From a checkpoint of a small transformer trained on Wikipedia: width 128, a variant of Muon for these matrices.
Each number is 128 + 32 x the weight over its row's rms, rounded and kept within 0 to 255. Layers, rows and columns count from 0. The size above them is the row's rms in percent of the matrix's.

# layer 6 MLP up, 512x128, rms 0.148, rows 18-44, columns 0-127
size [103 117 113  90  92 118 100 102 116  80 119  91 101 112 105 114  79 112 102 118 113 112  96 102  96  77  94]
[[122  69 174 185  91 137  92 111  67  78 146 144 112 140 143 182 103 176 127 128 122 124 135  72 131 124 124 111 148 149 151 190 143 142 120 165  88 154 132 155 163 151 112 155  59 126 124 147  83 128 106 107  78 108  99 168 150 156  56  87 169  81 121  94 126 107  93 117  92 108 107  92 169 157  60 142 137  85 183 147 146 191 182 140 148 114 122 100 129  84  94 147 128 147  94 162  90 202 149  88 120 124 144  92 130 102 140 109 116 158  72 165 142 106 164  79  88 142 160  99 129 129 116 100 152 160 120 173]
 [183 140 131 119 145  95 118 108  63  76 152 114 114 183 121 142 114 119 118 113 156 129 119 151 116 119 124 133 120 101 116  95 131  81 156 202 112 111 152 138 117 122 182  90 100 103  73  87 152 134  79 135 186 110  94 118 166  93  98 124 132 180  76 141 109  17 120  80 127 127 109 119 126 107 120 195 109 144 184 126 159 147 107 126 156  86 113 125 169 123 140 167 108  82 114  39 121 170 141 165 107 145 131  93 174 191 138 128 114 136  98 184 136  68  67 134 111 114 155 133 124 154  86 151 136 135 123  78]
 [160 163  72 122 153  85  86  83 126 158 161  89  96 133 164 160 132 120 186  99  88 159 114 128 221 128 131 155 153 134 107 111 175 105  92 157  95 114 127 156  71 143 157 101 121 105 181 165 146  85 138  66 124 120 123  99  82 101 183 159 119 116 128 109 140 115 100 190 172 153 193 129  96 126  98 104  69 180 156  46 140 160 136 142 143  78 114 191  86 144 125 157  74 162 109 152 117  90 161 166 123 149 150 106 104  77 146 139  95 142 111 142 126 140 106 126 146  99 120 112 147 144 116 112  96 142 188 111]
 [178 158 102 104 115 105  58 162 136 198 116 114 119 102 118 185  96 131 146  95 119 136 198 150 175 188 105 111 148 101 136 122 116  80 167  81 116 150 160 181  95  62  96 126  70 106 179 109  82 125 131 137 144 159 106 118 130 152 119 125 126 101 128 158 101 105 148 171 136 101 120 140 118 172 185 121 104 129 132  77 138  88 169  86  89  79 167 154  63 149  70 186 163 123  86 159  96  94 145 150  67 136 198 116 114 104 124  93 127  89 118 141 132  97 117 155 126 129 160 158 134 115 150 126 138 144 123  67]
 [110 141 115 110 144 143  95  94 146 114  88 171 114 101 140 137  97 125 151 189 164  82 126 108 117 142  80  75 113 168 145 113 121 126 172  77 217 120 101 122 190 145 107 138 137 146  76 183 149 113 126 117 152 106 102  93 148 108 171 183 158 133 172  94 113 112 144 168 107 156 146 104 167 128 170 112 130 135 121 192 121 140 140 103 202 144 157  91 145 179 148 149  67 130 150 175 114 105 147 123 114 127  69 153 141  74 162 140 128 172  50 115 177 143 144 170 142  60  95 166 142 163 101 150 135 147 100  76]
 [ 88 143 168 127 167 149 105 148 125 112 118 146 140 126 134  99  65 182 128  52 165 118 128 101 136 128 136 146 171  55 124 129 118 122 155 165 108  57 170  96 106 117 159 127 124 114 164 127  47  97 127 153 123  92 113 107 171 120 118 125  45 125 143 106  88 100 166 138 114 157  70 166 186 110 124 119 153  93 136 138 176 145  98 170  87  96 125 132 114 127 172 136 113 110 115 170 108 116 112  90 161  97 171 101 207 114 167 113 172 151 149 149  94  81 105 161 164 187  97 187  81  84 130  95 118 154 115 109]
 [129 145 145 172 132 152 159 138 156 164 132 101 105 140 115 109 164 130  64 108 123 122 194 182 145 124 119 180 108 199 144  97 136 140 134 209  77  26 135 134 100 188 172  71 174 145 121  97 170 162 117 151 172  99 120 108 124 115 161 161 104  92 113  27 119 160 115 133 173 113 127 151 136 107 224 162 145 151 141  78 124 141 129  97  94  96 114 158  99 120  99 124 149 149 113 109 132 159 146 158 155 140 136 104 122 127 102 135 109 132 163 117  97  98 148 126 141 151 118 140 104 192 120 193 151 106 141 134]
 [144 121 158 171 195 104 129  95  89  98 107 138 145  85 148 154 164  72 123 151 156 153 120 115 112 176  63  89 100 146 139 122  95 117 147 203 113 123 122  79 150 154 103 183 140 128  82 121  90  86 116 144 143 142 117 149 141 123 131 135 135 139 136 117 159 167 116 139 116 113 127  89 146 152 172 202  78  91 196 142 152 102  97  70 139 140 148  94 106 120 169 125 163 138 152 135 177 150 174  79  75 138 154 100 204  76 101 143 151 109 151 119 176 148 112 165 174 193  71 135  98 122 100 136  66 136 155 100]
 [172 119 188 115 129 154 132  97  86  76  99 192 133 118 121 198 120 175 119  77 118 127 123  89  94 115 104 113 115 124 133  77 153 157 108 174  85 110 154 175 152 171 123  66 128 164 138  83 132  85 127 140 185 115 102 205 133 138 113 115  58  71 116 153 123  74  79 151  67 131 117 137 113 148 159 137 135 151  40 127  93 158 149 124  86 101 112  82 139 117 136 140 117 127 134 190 127 141 134  98  71 116 124 170 102 104 187 120 112 140  70 143 107 110 149 132 137 142 137 123 120 115  80 147 124  97 162  66]
 [153 124 111 144 186 122  98 138 138 134 131 179 129 109 144 134 100  92 136 110 110 188 107 113 137 153 201 142 129 175 155 102 145 113 147 139 174  48 152 189 113 148  91 148 118 138 134 156 121 190 172 192 193 120  95 154 143 108 117 160 179 154 141  62  86  84  79 115 158 108 164 141 133 108 163 114 133 109 113  94 129 120 116 135 124 119  88 110 143 135  87 162 101  77  87 161 105 108 137  93 130 127 153 146 173 122 103 149  67 154  98  67 125 150 154  55 118 145  93 157 136 172  96  70  97 120 126  47]
 [141 138 109 162 215  97 153 100 105 134  87 126 145 182 170 122  59 150 103 150 141 137 116 129 146 117 168 162 155 137 220 143 127 116 156 164 104  71 145 106 121 106  85 121 103 128 105 137  60  94  23  85 162 104  85 116 142 117 142 136 129  87 148  79 108 131 169  92 124 141 118 130 162  97 154 103 132  60 113 162 148 154 132 158 180  75 136 130  85 112  78 121 167 132 134 166 164 129 129 143 134  69 143  82 101 131 153 150 125 135 148  75 150 120 150 138 176 156 176 122  59 132 120 136  90 104 145 114]
 [101 153 138 143 110 178 113  98 143 144 124 173 123 121 121 129 188  71 159 138 104 153 105 145 219  35 154 113 114 166 104  82  63 140 162 142 104  76 141  80 122 121 137 128 101 144 173 173 109 119  66 111 153 120 128 153 197 129 112  74 128 107 124 112 154 140 146 118 138 154 112 164 113 130 145  93  87 155 125 154 145 134  92 137 171 111  95 163 156 128  69 173  98 156 123 138 131 144  62 160 163  97 106 165 198  84 181 105 132 106 100  81 123 119 143  93 129 115 105 179 115 102 135 197  83 109 106 118]
 [163 166 104 103 135 148 136 133 160 117 103 144 129 153 120 160  78 156 194 156  98 119 105 150 142 172  54 102 160 186 120 172  67 141 120 173 114 121 134  92 150 108  87 142  85 173 134 163 113 189 125 113 116  93 118 196 126 103 144 106 130 124 136  81 145 133  99 147  90 210 173 160 153 159 166 139 115 123 174 159  83  77 147  78 110 108 114 141 177 175  87 103 162 157 143 159 146 140  99 139 156 173 141 115  84 111 173 127 127 132  94 137 130 123 122 157 243 146 132 109  88 121 148 158 128 156  89 110]
 [130 137 137 155 156 150 130 168  63 104 121 127 129 176 139 152  88 190  88 182 106 106 119 117 178 111 149 124  96 130 140 119 123 143 172 203 166 126 168 113 113 140 126  96 128 139 151 110 145 102  86 155  85 145 124 113 191 128 139 155 115  84 110  94 157 151 107 106 116 229 148 130 116 111 113 174 131 135  86 155 129 118 144  80 100 134 152 121 132  74 145 149 184   6 121  99  99 151 129 161 132 108 118 133 120 106 165  88 125 100 116 162 123 102 206 135 168 189 150 149 127 176 123 164 196 157 114 122]
 [141 168 164 147 142 110 156 141 100 114 106 112 162 134 134 114 145  95  89 204 125 143 158 136 114 140 146 107 179 125 102 143 121 121 189 162 190 217 111 106 115  91 137 151 125 144 129 129 108 186 103  94 101 141 154 159 113 126 123  91 205 181 101 119 154 140 146 147 124 136 155 159 117 126 161 129 141 157 201 127 146  90 124 134 132 140  91 140 112 117 105 141 171 137  80 106 114 156 141 128  90  71 112 131 123  46 160 148 141 206 141  83 124 203 113 223 131 115  97 145 124 141 153 141  52 115 149  74]
 [ 99 134 119 154 156 146  85 141  64 134  88 137 114  74 122 107 140  56 153 117  96 100 182 114 145  75  98 104 153 112  95  96 123 100 117 122 136 123 129  74 139 168 159  92 171 147 101 115 149 114 130 141 133 137 102 146 152 143 151 183 146 139 188 122 196 157 178 144 189 128 146 181 136 120 115  97 105 169 101 140 159 158 148 143 164 129 150 140  56 165  83 122 101 116 120 139 127 113 104  90  53  76 180 122 119 182 182 124 106 172 156 136 117 136 211 213 127 134 146 158 119  91 150 109 113 181 129 137]
 [ 64 113 143 203 137 173 145 152 123 129 126 144 147 163 108 106  95 104 173 142 127  99 180 138 188 151 145 106 108 160 149  93  83 124  97 138 169 191  87  97 142 121 117 146 136 105 107 144 142 150  72  53 147 136 126 159 109 116 173 114 122 140 144 100 189  37 138 143 138 110 104 155 116  86  75 124  79 144 194 116 137 120 125 183 109 195 146 127 143 145 108 111 118 104 104 150 138 110  93 131 132 120 178 115 101 119 152 127 146 108  81  73 149  68  70 181 136 193 158 108 127 150 104 182 176 131 139 143]
 [102 187 144 141 130 100 106  67 164 114 144 171 190 156  92 174  96  84 120 165 136 132 132  82 141 144 122 112 202  79  68 105 139 165 138 123 124 149 165 145 138 146  89 105  69  42 140 132 150 130 115 118 139 147 117 167 105 174 116 113 119 116 101 145 129 139  69 141  64 142 151 108 143 130 136 159 125  94 103 135 101 136  91 118 105 180 178  95 100 139 152 159 104 114 131  62 163 176 186 170 185 117 171 118 122  87 164 158 185 151 110 158  93  82 140 165 118 164 139  83  86 117 167 105 162 112 106 117]
 [ 99 219 149 165 109  74 113 108 146 129  84 163  90 149 168 144 156 132 116 135 119  75 135 110 175 103  81 139 176 192 165 177  76  91 143 159  48 117 172 103 126 145 145 146 101 112 143  99  81 143 112 141 177 153 131  97 145  86 111 185  88  31 205 166 144 109 112 113 145 174 110 123 153 116 123  88 158 108 108 124 125 102 138 138 125 159 147  91 178 119 114 171 125 155 146 131 156 200 166 144  87 136 110 147 148  71 154  93 106 141 165 142 173 152 150 123 135 124 105 129 127 119 100 123 153 154 118 135]
 [ 87 173 158 158 151 124 149 112  29 123  97  86 125 148 110 127  91 179  56  93 189 133 161 149 121  70 150 123 119 142  44 133  52  88 173 210 122 155 110  96 110 148 160 156 136 139 125 105 133 138 116  99 147 124 112 126 121  84 145 132 145 156 105 121  93 110 123 105  74 110  95 154  98  90 131  91 106  97 116 103  74 155 155  85  64  99 130 112  87 159 131 183 106 117 133 129 115  91 118  90 144 165 128 172 118 157 124 158 166 204 131 139 117 131  93  96  96 127  93 107 155 153 152 140 119  94 169 113]
 [131 157 129 118 180  85 156 141 120 185 145 166  44 154 153 161 141 117 127 117 128  91 131 122 133 194  71 132 205  55  49 130 172 143 169  91 118 172 145 160 165 115 150 149  97 162 103 127  75 129 161 113  97 116  88 117 178 104 147 164 209 117  91 144 151 105 165  99 147 100 130 110 127 118 103 135 100  80 148 153 139 130 129 187 144 127 138 152  70  57 132 132 125 138 101  67 128 106 132 125 142 114 116 121 196  97 152 138 134 167 115 107 158 108 121 160 137 185 153 156 116 127  82 120 173 115 150 103]
 [169 123 209 158 153 107 146  49 127 114 138 129  87 146 113 134  94 125 135 110 182 143 127 149 116 106 123 114 122 136 131  89 134 173 114 103 131 182 125 132 150 187 145  99 122 169 161 115  67 174 161 153 127 127  93 166  60 148 149 171  86 151 122 131 138 125 117 144 109  78  92  68 106 113 137 169 132 184 109 122 133 159 103 124 141 124 163 160  65  81 139 154 124  89  86 153  68 129  79 164 157 108 113 117 146  77 127 168  96 122  45  78 168 140 144 140  85 118 114 151 122 145 188 171  80 174 173 142]
 [141 137  97 116 107 123 123 145 104 157 135 111 130  88 142 152 159 123 135 131 145  74 136  96 216 162  94  98 139 121 100 117 167 149 136 116 134 128 150 118 112 162  95 133 110 162 110  77 120 134  37 197  90 116 106 201  86 118 136 136 121  80 111 135 151  98 144 142 140 155 128 150 107 144 155 149 124 153 125 187 102  85  73  86 136 169 136 197 176  88 110 145  95 165 173 105  97 152 174  89  95  89 103 133 163 172 119  80 124 208  87 146  91  75 168 162 111 184 101 153 120 145 128 172 153 132 119 181]
 [181  85 151 192 150 137 179  85 125 172 168 148 129 199  75 116 112 148 184 131 122 108  94 160 134 108 158 124 123 108  93  99 132 144 132 166  69 146 174 135 182 181 186 107 165 158 110  79 133 106  99 117 149 130  99 134  69  77 118 117 138 217  89 133 170 125 100 115 124 117 118 116 150 153 153 118 145 122 125  61 133 206 137 150 123  97 146 112  92  86 135 155  62 145 120 142 113 125 131  99 128  90 143 111 120  89 176 104 115 127 145 167 165 139 163 136  75 176 167 113 146 120  63 152  95 110 162 121]
 [135 137 124  72 170  94 135 101 141 102 135 101 162 130 109 124 105  65 137 179 120 126 146 106 141  89 104  98 129  77 142  79 102 197 129 152  48 117 138  66 125 173 187 108 110 139 151  66 146 124 104  89 112 137 103 141 137 130  84 121 164  92  39 119 120 137 107  90 104 149 103 134 171 111 102 122  91 180 156 134 169 131 153 156 108 122 113  97 153 135  69 104  79 110 157 116 153 133 105 119 129 128 227 146 147 106  85  55 163 130 124 164 136  54 149 161  96  86 182 116 145 130 125 146 128 130 153 146]
 [125  74 140 131 110 136 120 144 136  96 130 126  78 101  98 112  75 185 136 143 138 103 113 113  97 171 104 134 156 159 157  97  96 126 140  94 111 134 118 141 177 160 108 102 121 114 141 158 142 113 140 105 103 128 126 125  68 142 117 125 128  61 118  99  77 144 135 185 122 158 105 117 131 159 146 136  78 169  90 229 119 110 131 101 123 182 165 132 125 134 158  74 136 113  78  49 149 134  93 122 127  81 141 190 151 124  85 104 222 124 142 175 153 132 166 127 143 140  60 107 155 166 134 224 164  93 140 138]
 [182 131 109 116 138 103 116 134  86  86  78 140 161 150 104 114 126 129 142 214 128  91 173  70 130 118  67 106 109 167 101 138 159 126 111 173 193 101 133  55  88 131 110 112 122 126  92 184 145 119 163 143  92 145 131 108  81 111 169  73 148 116  91 153 104 113 129 117  86 122 126  41 137 117 140 158 133 137 201 144 160  81 125  87 141 144  83 100 106 123 133  95 142 185 184 128  85 141 117 124 103 105 141 124 126 133  68 134 122 128  34  52 156 117 161 152  84 146 139 120 129 171 126 130 131 135 129 149]]
# layer 6 MLP down (transposed), 512x128, rms 0.139, rows 18-44, columns 0-127
size [ 97 110 122  99 101 116  92  98 103  78 116 101 107 112 103 102  81 105 105 108 114 107 101 102  97  69  84]
[[153 167 104  75 117 158 176 134 196 163 135  80 101 160 150 136 110 124  88 107 168 169 148 108  92  87 109 121 141 106 155 139 169 131 104  97 139 111 183 160 145  87  74 108 148 152 209 150 118 115 149 111 168  89 147 147 183 133 131 102 176  81 136 128 142 192 113  99 114  92 186 152 160  76 121 165 168 138 111 110 188 121 147 135 137 121 189 107 126 181  64 112 122 200 187 170 146 101  99 135 139  97 135 164 103 115  69 132 125  93 129 127  97 126  82 106 114 114 162 141 136  94 151 141  89 105  74 133]
 [151 145 128 197 157 173 117 133 134  96  47 119 119 151 143 185 135 180  67  95 127 169 111 135 129 137 228 140 106  80 148 121 127 183  68 116 115 140 176  98 165 182 128 131 104 127 165 144 133 155 158 120 141 105 183 104 112 145  75 134 114 114 170  57 166  95 128 138 133 114 153 100 105 130 113 111 137 100 112 119 179 141 123 116 110 134 154 171 129 116 133 133 206 145  98 146  99 120 157 142 175  86 129  84 180 151 136 106  88 164 139 119 119 171 202 149 114 141 153 154 178 173 182 152 121 115 122  89]
 [ 93 145 103 133 118  89 136 151 125  98 166 163  79 130 130 135 128 108  76  88 151  99 167 119  73 108 104  84 126 116 120  68 168 180  82 179 135 159 163 112 155 147 123 139 130  97 177 144 109 177  91 110 127 167 146  88 124  96 150 117 134 134 151 110 139 143 120 176 177 133 153 138  84  82  71 107 136 206 159 114 144  92  83 186 135 122 161 159  81 200 103  95 119 110 131  93 127  95 122 138  96 164  87  75  81 132 177 132 156  97 231 109 110 115 124 129  94  97 113 117 191 105 128 117  81 144 125 130]
 [187 152  95 140 134  93 159 100 105 122 155 111 190 133 107 124  95 137 123 195 125 148 154 175 141 146 138 128 155 162  95 142  73 126 130 110  66  70 161 113  83 149 166 123 169 139 164 108 133 110 105 147 146 196 128 159 177 125 106 156 117 124 104 163 105 211 125  92 150 103 196 132 115 114 119 122 185 125 107 131 131 139 117 102 116 115 104  96 161 166 200  94 132 172 126 137  88 174 115 170 144  86 125 115 110 168 144 121 160 180 187  89  73  98 118  65 123 129  64 115 137  83  90 189 116 119 137 158]
 [110 124 174  73 124  42 107 185 105 122 129 143 137 152  96  83 172 113 180 148 168  55 152  46  69 112 121 108 140 110 131 122  97 143  90  90 176 127 142 168 145 107  77 166 157  94  88 127 111  97 130 123 149 150 124  99 155 146 145 102 103  85 126 156 160  97  89 118 201 149  74 163  94  89 134 120 126 112 154 155  91 142  55  95 127 141 131 109 141 138  83 142 119 186 139  74 115  75 127 131  89 136 107  88 106  95 101 101 112 146 147 145 110 142  82 146 102  91 160 203 106 146 159 138 107 118 136 115]
 [131 183 140  48 112 109 142 112  88 151 138 108  47 157 161 122 105 122 124 202 202 151 159 127 106 143 137  85 123 151 144 110 141 118  62 175 104 111 109 126 128 173  91 151 108 129 175  80  84 122 129 104 161 153 102 126  89 112  85  71 135 116  74 105  83  99  98  89 173  91 152 140 196 125  42 142 108 145  99 153  85 121 195 129 138 142 113 127 165 151 159  90 100 133 179 139 118  98  81 147 151 173 142 126  96 107 107 114 166 112  80 148 137 157 117 147 111  85 124 173 103 131 121 163 107 116  95 133]
 [135 165  95 154 156 104 167 151 166 130 131 129  95 157 144  61 149  93 150  79 118 126 112 154  89 151 153 117 137 143 142 138 100 145 101 116 133 158  69 118 120 163  98  61 148  37 181 125 150 102 103 174 114  65 129 162 155 115 132 132 184 159 100  84 158 112  62  82 104 111 198 125 112 113  90 111 156 137  94 130 168 154 143  99 120 170 104 104 149 103 150  90 149  79 136  91 159 133  87 112 176 183  81 125 158 106  83 148 120 155 128  38 113 141 140 101  92 127 137 129  99  87  97 172 152 149 123  84]
 [139 111 140 105 157 154 115 141 108 207 146  96 106 152 106  76 144 175 123 172 120 134 120  98  67 112 117 153 142 128 192 118 152 150  59  88 106 101 167 118 183 155  97 127 137  44 118 174  92  98  57 117 142 183 110 139 135 109  96 128 144 163 120 116 139 149 123 113 131 157 134  92 118 170 134 143 191 110  70 176  84 141 177 131 163 114 160 149 106 121 102 135 122 122  47 174 143 190 143  92 121 145 133 149 107 186 130 151 140  68 130  85 160 142  86 110 103 181 116 116 121 147 148 119 137  55 132 154]
 [150 111 105 143 117 113 127 140 141 178 171 102 116 102  93 106 126  94  30 163 175  97 165 118 123  84 178 143 102  88 130  86 102 128  95 110 140 125 114  91 137 157  88  86 107 100 163 104 135 116 121 182 135 128 100  89 138 165 133 153 216 117  92  87  67  72 121 155 131 158 140 130  62 100 109 115 147  87 114 112 139 116 102 138 198  99 128 148  63 100 177 126 167 137 144 105 126 132 216 193 108  84 174 142 100 121 150 135 129 101 158 114 128 115  93 106  89 123 174 156 123 135 184 152 115 122 175 112]
 [114 122 163 157 109 182 156  90  71  98 117 100 140 133  72 145 142 137 150 100 132 108 141 133 135 112 109 134 141  74 102 140 126 100  62 113 104 164 124 123 135  53 148 127  99 109 140 125 106 112 130  84  82 108 179  99 163 200  91 125  83 109  88 131 171 154 154 100 130  88  57  71 114 157  97  82 133 176 106 142  88 162 134 184 150 172  99  55  99 153 170 155 146 104 144 151 125 137 176 176 122 145 146 155 129 158 143 103 150 135 183 110 120 134 115 184 105  76 178 131 107  31 151 125 131 118 114 131]
 [150 115 111 104 125  93 127  99 151 116 144  44 149  96  89 131 138  58 154 103  91  82 176 130  74 124  99 205 149 182 179 118 162  89 101 159 116  95 176 119 126 158 168 140 136 132 154 130 112 118 124 105 103 109 127 119 158 173 100  46  83 130 125 106  68  99 119 170  85  57 130 136 115 191 214 126 115  98 136 145 131 142 117 145 118 189  97 123 112 143 140  83 112 109 127 118 108 156 125 104  86 183 158 118 122 148 119 116 187  96 123 169  90 148 198 119 138 117 145 131 152 132 164 161 118  93  95 119]
 [199  78 176 128 190 109 125 138 148  80  53 159 113 175 101 159 120 164 150  95 134 117 117 112 156 134  93 158 131 131 114 115 168 147  88  94 159 112  76 111 101 118 195 124 165 102 130 124 125 126 143  73 151 132 146 105 138 109 112  97 112  90 171 137 157 132 140  79 151 143 106 108 129 138 123  54 150  87  80  67 140 155  85 105 144 156 136 123  99 146 154 136 178 147 157 104 162 155 129 131  96 121 234 162 133  71 107 105 109 120 126 142  62 110 110 127 124  67 127 175 202 141 107  85 154 122  99 126]
 [160 120 108 153 106 214 101 178 129  77 132 134 155 121 139 147 125 180 125 206  67 126 146  81 106 167 162 143 124  91 157 188 119 123  53 145 130 110 112 136 177 127 126 137 162 149 146 146 122 173 137 131 192 185 101 162 166 152 155 116  81 134 159 199  89 137 170  95 148 144 141 129 200 179 169 103  79 168 132 143 123 123 153 127 127 121  92 128 145 123  80  97 135  92 135 141 132 127 142  94 105 160 180 128 187  97 171 125 162 131  64 117 144 123 150  92 134 196 101  91  95 102 125 126 159 134 133 123]
 [130 131 110 165  95 133 119 195 110 113  80 136 161 143 108 158  82 119 189 120 108 106 157 198 140 123 152 152  93  82 101 129  99 105  87 165  65 129 148 125 144 100 149  98 133 127  87 135 143 226 151  97  14  98 170 138 116 135 161 169 111  81 136 145 101 135 150 101 120 120 120 145 173  76  97 140 153 121 129 156 162 140 179  96 127 125  74 164 127 110 104 135 132  90  84  93 140 151 110 117 115 123 198 103 119 106  99 130 151 145 129 142  83 184 139 194  92 127 181 105 149  98 168 101 103 172 142 126]
 [106 146 204 133 117 121  88  69 198 164 180 155 136  93 128  97 107 114 129 116 117 173 139 108 120 196 107 174 117 128 116 106 138 108 103 107  74 102 114 147 104 170 169  79 134 137 144  98 117  95 133  88 131  96  98 105 192 135 149 102 135 159 113 105 196 124 102 117  57 146 169 113 159 106  70 114 139 118 143 133 116 164  80  93  98 160 189 150 103 160 128 130  90 189 173 126  89 143 103 114 159  71 141 114 103 156  92 165 201 148 113 114 107 124 120  73  96 105 145 130 142 154 140 137 109 119 136 213]
 [112 112 143  99 158 134 148 108 155  73 135  89 104 112 145 158 150 116 116 166 152 147 100 123 138 117 131  76 158 154 139 114 112  59 199 150 141 170  90 105  95  91 160 129 142  71 123  54  96  85 182 190 124  89 135 110 116 157 133 183 197 105 163 121 135  74  92 123 157 130  91 188  71 117 112 166  72 139 102  70 131 120 126 156 153 120 112 124 110 134 141  55 161 129 123 129 121  41 168 149 130  92 106 101 146 112 118 161 158  92 136  96 109 154  97 184 138 100 121 152 138 158 114 132 109  63 101 161]
 [164 143 137 168 108 121  98 140 155 104 106  86 117 134 162 117 174  86 115 127 125 131 173  97 133 114 128 171 119  97  87 101 182 182 168 101 114  93 172 116 141 100 124  83 107 158  98  43 163 117 145 190 163  81 119 118 172 183 129  71 186 112 132 102  72 162 122 120 110  92 127 138 137 139 145 162 145 108 125 112  42 130 119  93 123  88 161 103 141 106 128 142 127 167 152 161 174 162 128 144 107 172  80 135 133 148  93 153 121 100 122 139  23 146 109 106  99  90 164 192  75 141 179 100 120 126 108 119]
 [110  83 166 155 151 163  97 133 129 151 127 148 121  65  78 134  83 139 157 146 101  93 159 165 169 169  87 159 130 115  93  84  96  85 133 147 163 101  97 185  91 131 210 132 175 118 167  82 152 165 160 131 162 182 141 131 117 133 145 120 182 143 113 129  65  68 158 144 162 119 140  98 147 151 110 131 153 170 122 135  88 128 118 129 134  99 157 105 138 168  96 149 154  98 131 144 197 195 127  55 161 158 130 106 157 202  92 142 105 122 121 127 172  91 111  87  81  69 121 108 138 111  92 128 137 147 111 168]
 [ 64  99 153 129 158 140 125 124 169 179 155 117 175  98 104 191  73 123  87 122 112 146  75 130  89 200 171 129 118 148 162 131 147 159 136 154 118 202 126 203  96 142 114 124 150 175 147  96 158  90 123 100 132 147 135 119 107 104 127 123 185 149 146 128 138 131 176 133  92  93 148 122 138 171 187 211  91  82 136 178 151 101 116 103 153 171 117 139  82 123 153 126 141 135  56 151 152 189 148 136 133 157 164  88 130 163 170 177 138 120  69 160 124 107 153 119  95 162 136 148 127  83 136 142 118 102 143  76]
 [ 96 106 114 102  26  60 206 167 161  77 118 157 134 173 155 134 129 107 137 175 148 159  91 121 143 108 116 113  74 107 139 120 169 199 119 130 174 147 106 101  53 142 104 129 104 107 131 165 142 138 141 164 157 160 153 139 123 103 101  97  92  96 172 141 147 202 102 126 137  74 123  93 112 169 163 103 128 119 142 157 145 142  87 107  73 156 190 118 153 196 147  91 177 176 182 129  98 166 134 118 160 134 127 130 143 126  95 167  87 180 116 155 139 109 153 116 139 121 130 113  88  98 118 136 133 127 163 141]
 [141 148 111 201 122 122 103 116 165 122  75 148 151 142 132 130 107 101  39  74 113 117  89 154 126 116 126 106 116 179 152 111 146 115 156 151 139 144 155 107 124 166 140 122 108  45 160 174 160 175  93 134 129 103 138  98 128 116 171  95 115 178 110 143 113  51 155 132 149  88 102 162 106 108 139 117 124 189 128  72 137 151 137  92 144 125  92 130  86 142 114  52 135  94 123 128  91 175 102 176 190 183 111 163 115 122 111 157 151 182 169  77 132  62 115 141 102  92 100  94 195 129 118 153 156 168 146 122]
 [103 111 119 127 149 151  85 105 138 123  96 103 191 115 121 154 128 131 137 108 138 112 124 169 197 137 182  83 156 119  91 122 144 112 194 166  83 153 164 154  96 131  98 110  84 108  92 136 104 128  92 127 103 169 115 147 109 170 191 131 101 173 123 107 167 140  91 135  68 148 143 106  62 126 147 105  86 102 122 157 178 112  67 165 144  77 150 130 124 204 109 216 102 145 204 123 117 101 104 112  91  85 136 121 180  94  88 108 154 169 160 111 109 118 126 175 112 123 172 130 112 142 201 148  98 137 137 127]
 [177 114 141 145 160 124 170  97 127 120 100 163 115  91  86  87 139 184 111 137  95 142 110 127  99  68 133 129 117 150 100 120  49  98 130 127 147  87 115 118 178 104 140 187 153 141 144 110 167 161 208 175  70 141 156 106 189 115  45 135 109 148 165 136 137 165  70  95 141 168 120 151  54 156  95  72 106  64 173 114  92 181 102 149 130 117 116 111 188 138 148 147 111 159 121 130 187 104 113 136 130 142 116 157 176 108 132 151 123 106 181 112 139 114 122 130 157 154 131 120 128 159  73 106 113 111 109  76]
 [173 121  41 118 104 144 181 174 156 131 123  99 129 100 204 157 156 138 131 137  75 157 162 163  98 177 119  96  72 131  92 134 161 155  85 127 178 189  97  83 170 121 114 118 122 156 141 142 131 105 110 151 108  82 141 164 149 126  90 143 160  83  71 110 115 132 127 149 141 145 139 115 112  93  70 136 109 125 123 148 197 140 177 130 115 152 121 163 134 131  52 134 156 158 140 123 158 135 102 111 116 185 123 152  90 124  83 190 111 128  45 203 112  99 127 164 124 120 114 106  73  87 150 154 138 119 143 107]
 [122 146  73  81 183 173 146 148 171 115  75 193 107 164  82 109 112 138 151 161 104 116 102 148 114 155 138 146 103 137 106 182 117 137 101 122 165 149 151 111 163 151 127 162 126 117 129 142 128 152 140 171 153  90 169 127 115  85 174 142 124 115 163 191 141 123 150 169 144 175 130 141 158 130  73 146  77 116 162 114 116  91 120  88 145 171 103 107 108 137 214 168 161 108 107  76 108 160 144  67 117 104 128 179 118 129 105 147  36 149 188 130 173 136 134  91 132 173 188 100 170 125 122 101 158  71  96 120]
 [124 109 136 172 110 136 110  37 121 163 138 144 155 158 131 122 172 141 170 114 137  92 151 153  80 159 107 130  94  65 137 118 143 109 117 184 135 158 170  86 131 115 138 159 119 120 153  97 148 120 126 114 123  96 150 101 213 174 113 149  65 100 100 128 106 155 168 139 147  77  67  81 125 147 115  77 138 133 159 114 167  96 117 199 153  88  46  69 140 128 117 136 108 128 162 157  96 147 165 105 136 186 116  88 123 171 133 114 156 146  85 119 119  87  59 136 155  93 187 142 116  85 188 119 136 126 138 126]
 [102 184 114 131 164 130 167  74 124 117  96 142 104 124  85 110 174 164 118 132 125 145 127 197 129 181 121 115 166  85 142 101 138 113 147 137  89 175 142 223 135 137 129 139 130 162 137  70 102  86 125 125 153 157 125 112 127 136  87 166  98 124 168 135 170 131 101 165 115 166  77 157 154 126  94 139 109 121 109 113 165 148 134 146  96 204 157 139 127 165 164 150 125 111 122 124 204  97 142 128 105 159 146 102 138 113 106 111 183 138 194 129 113 191 105 175 196 163 117 146  61 116 157 101  66 115 155  55]]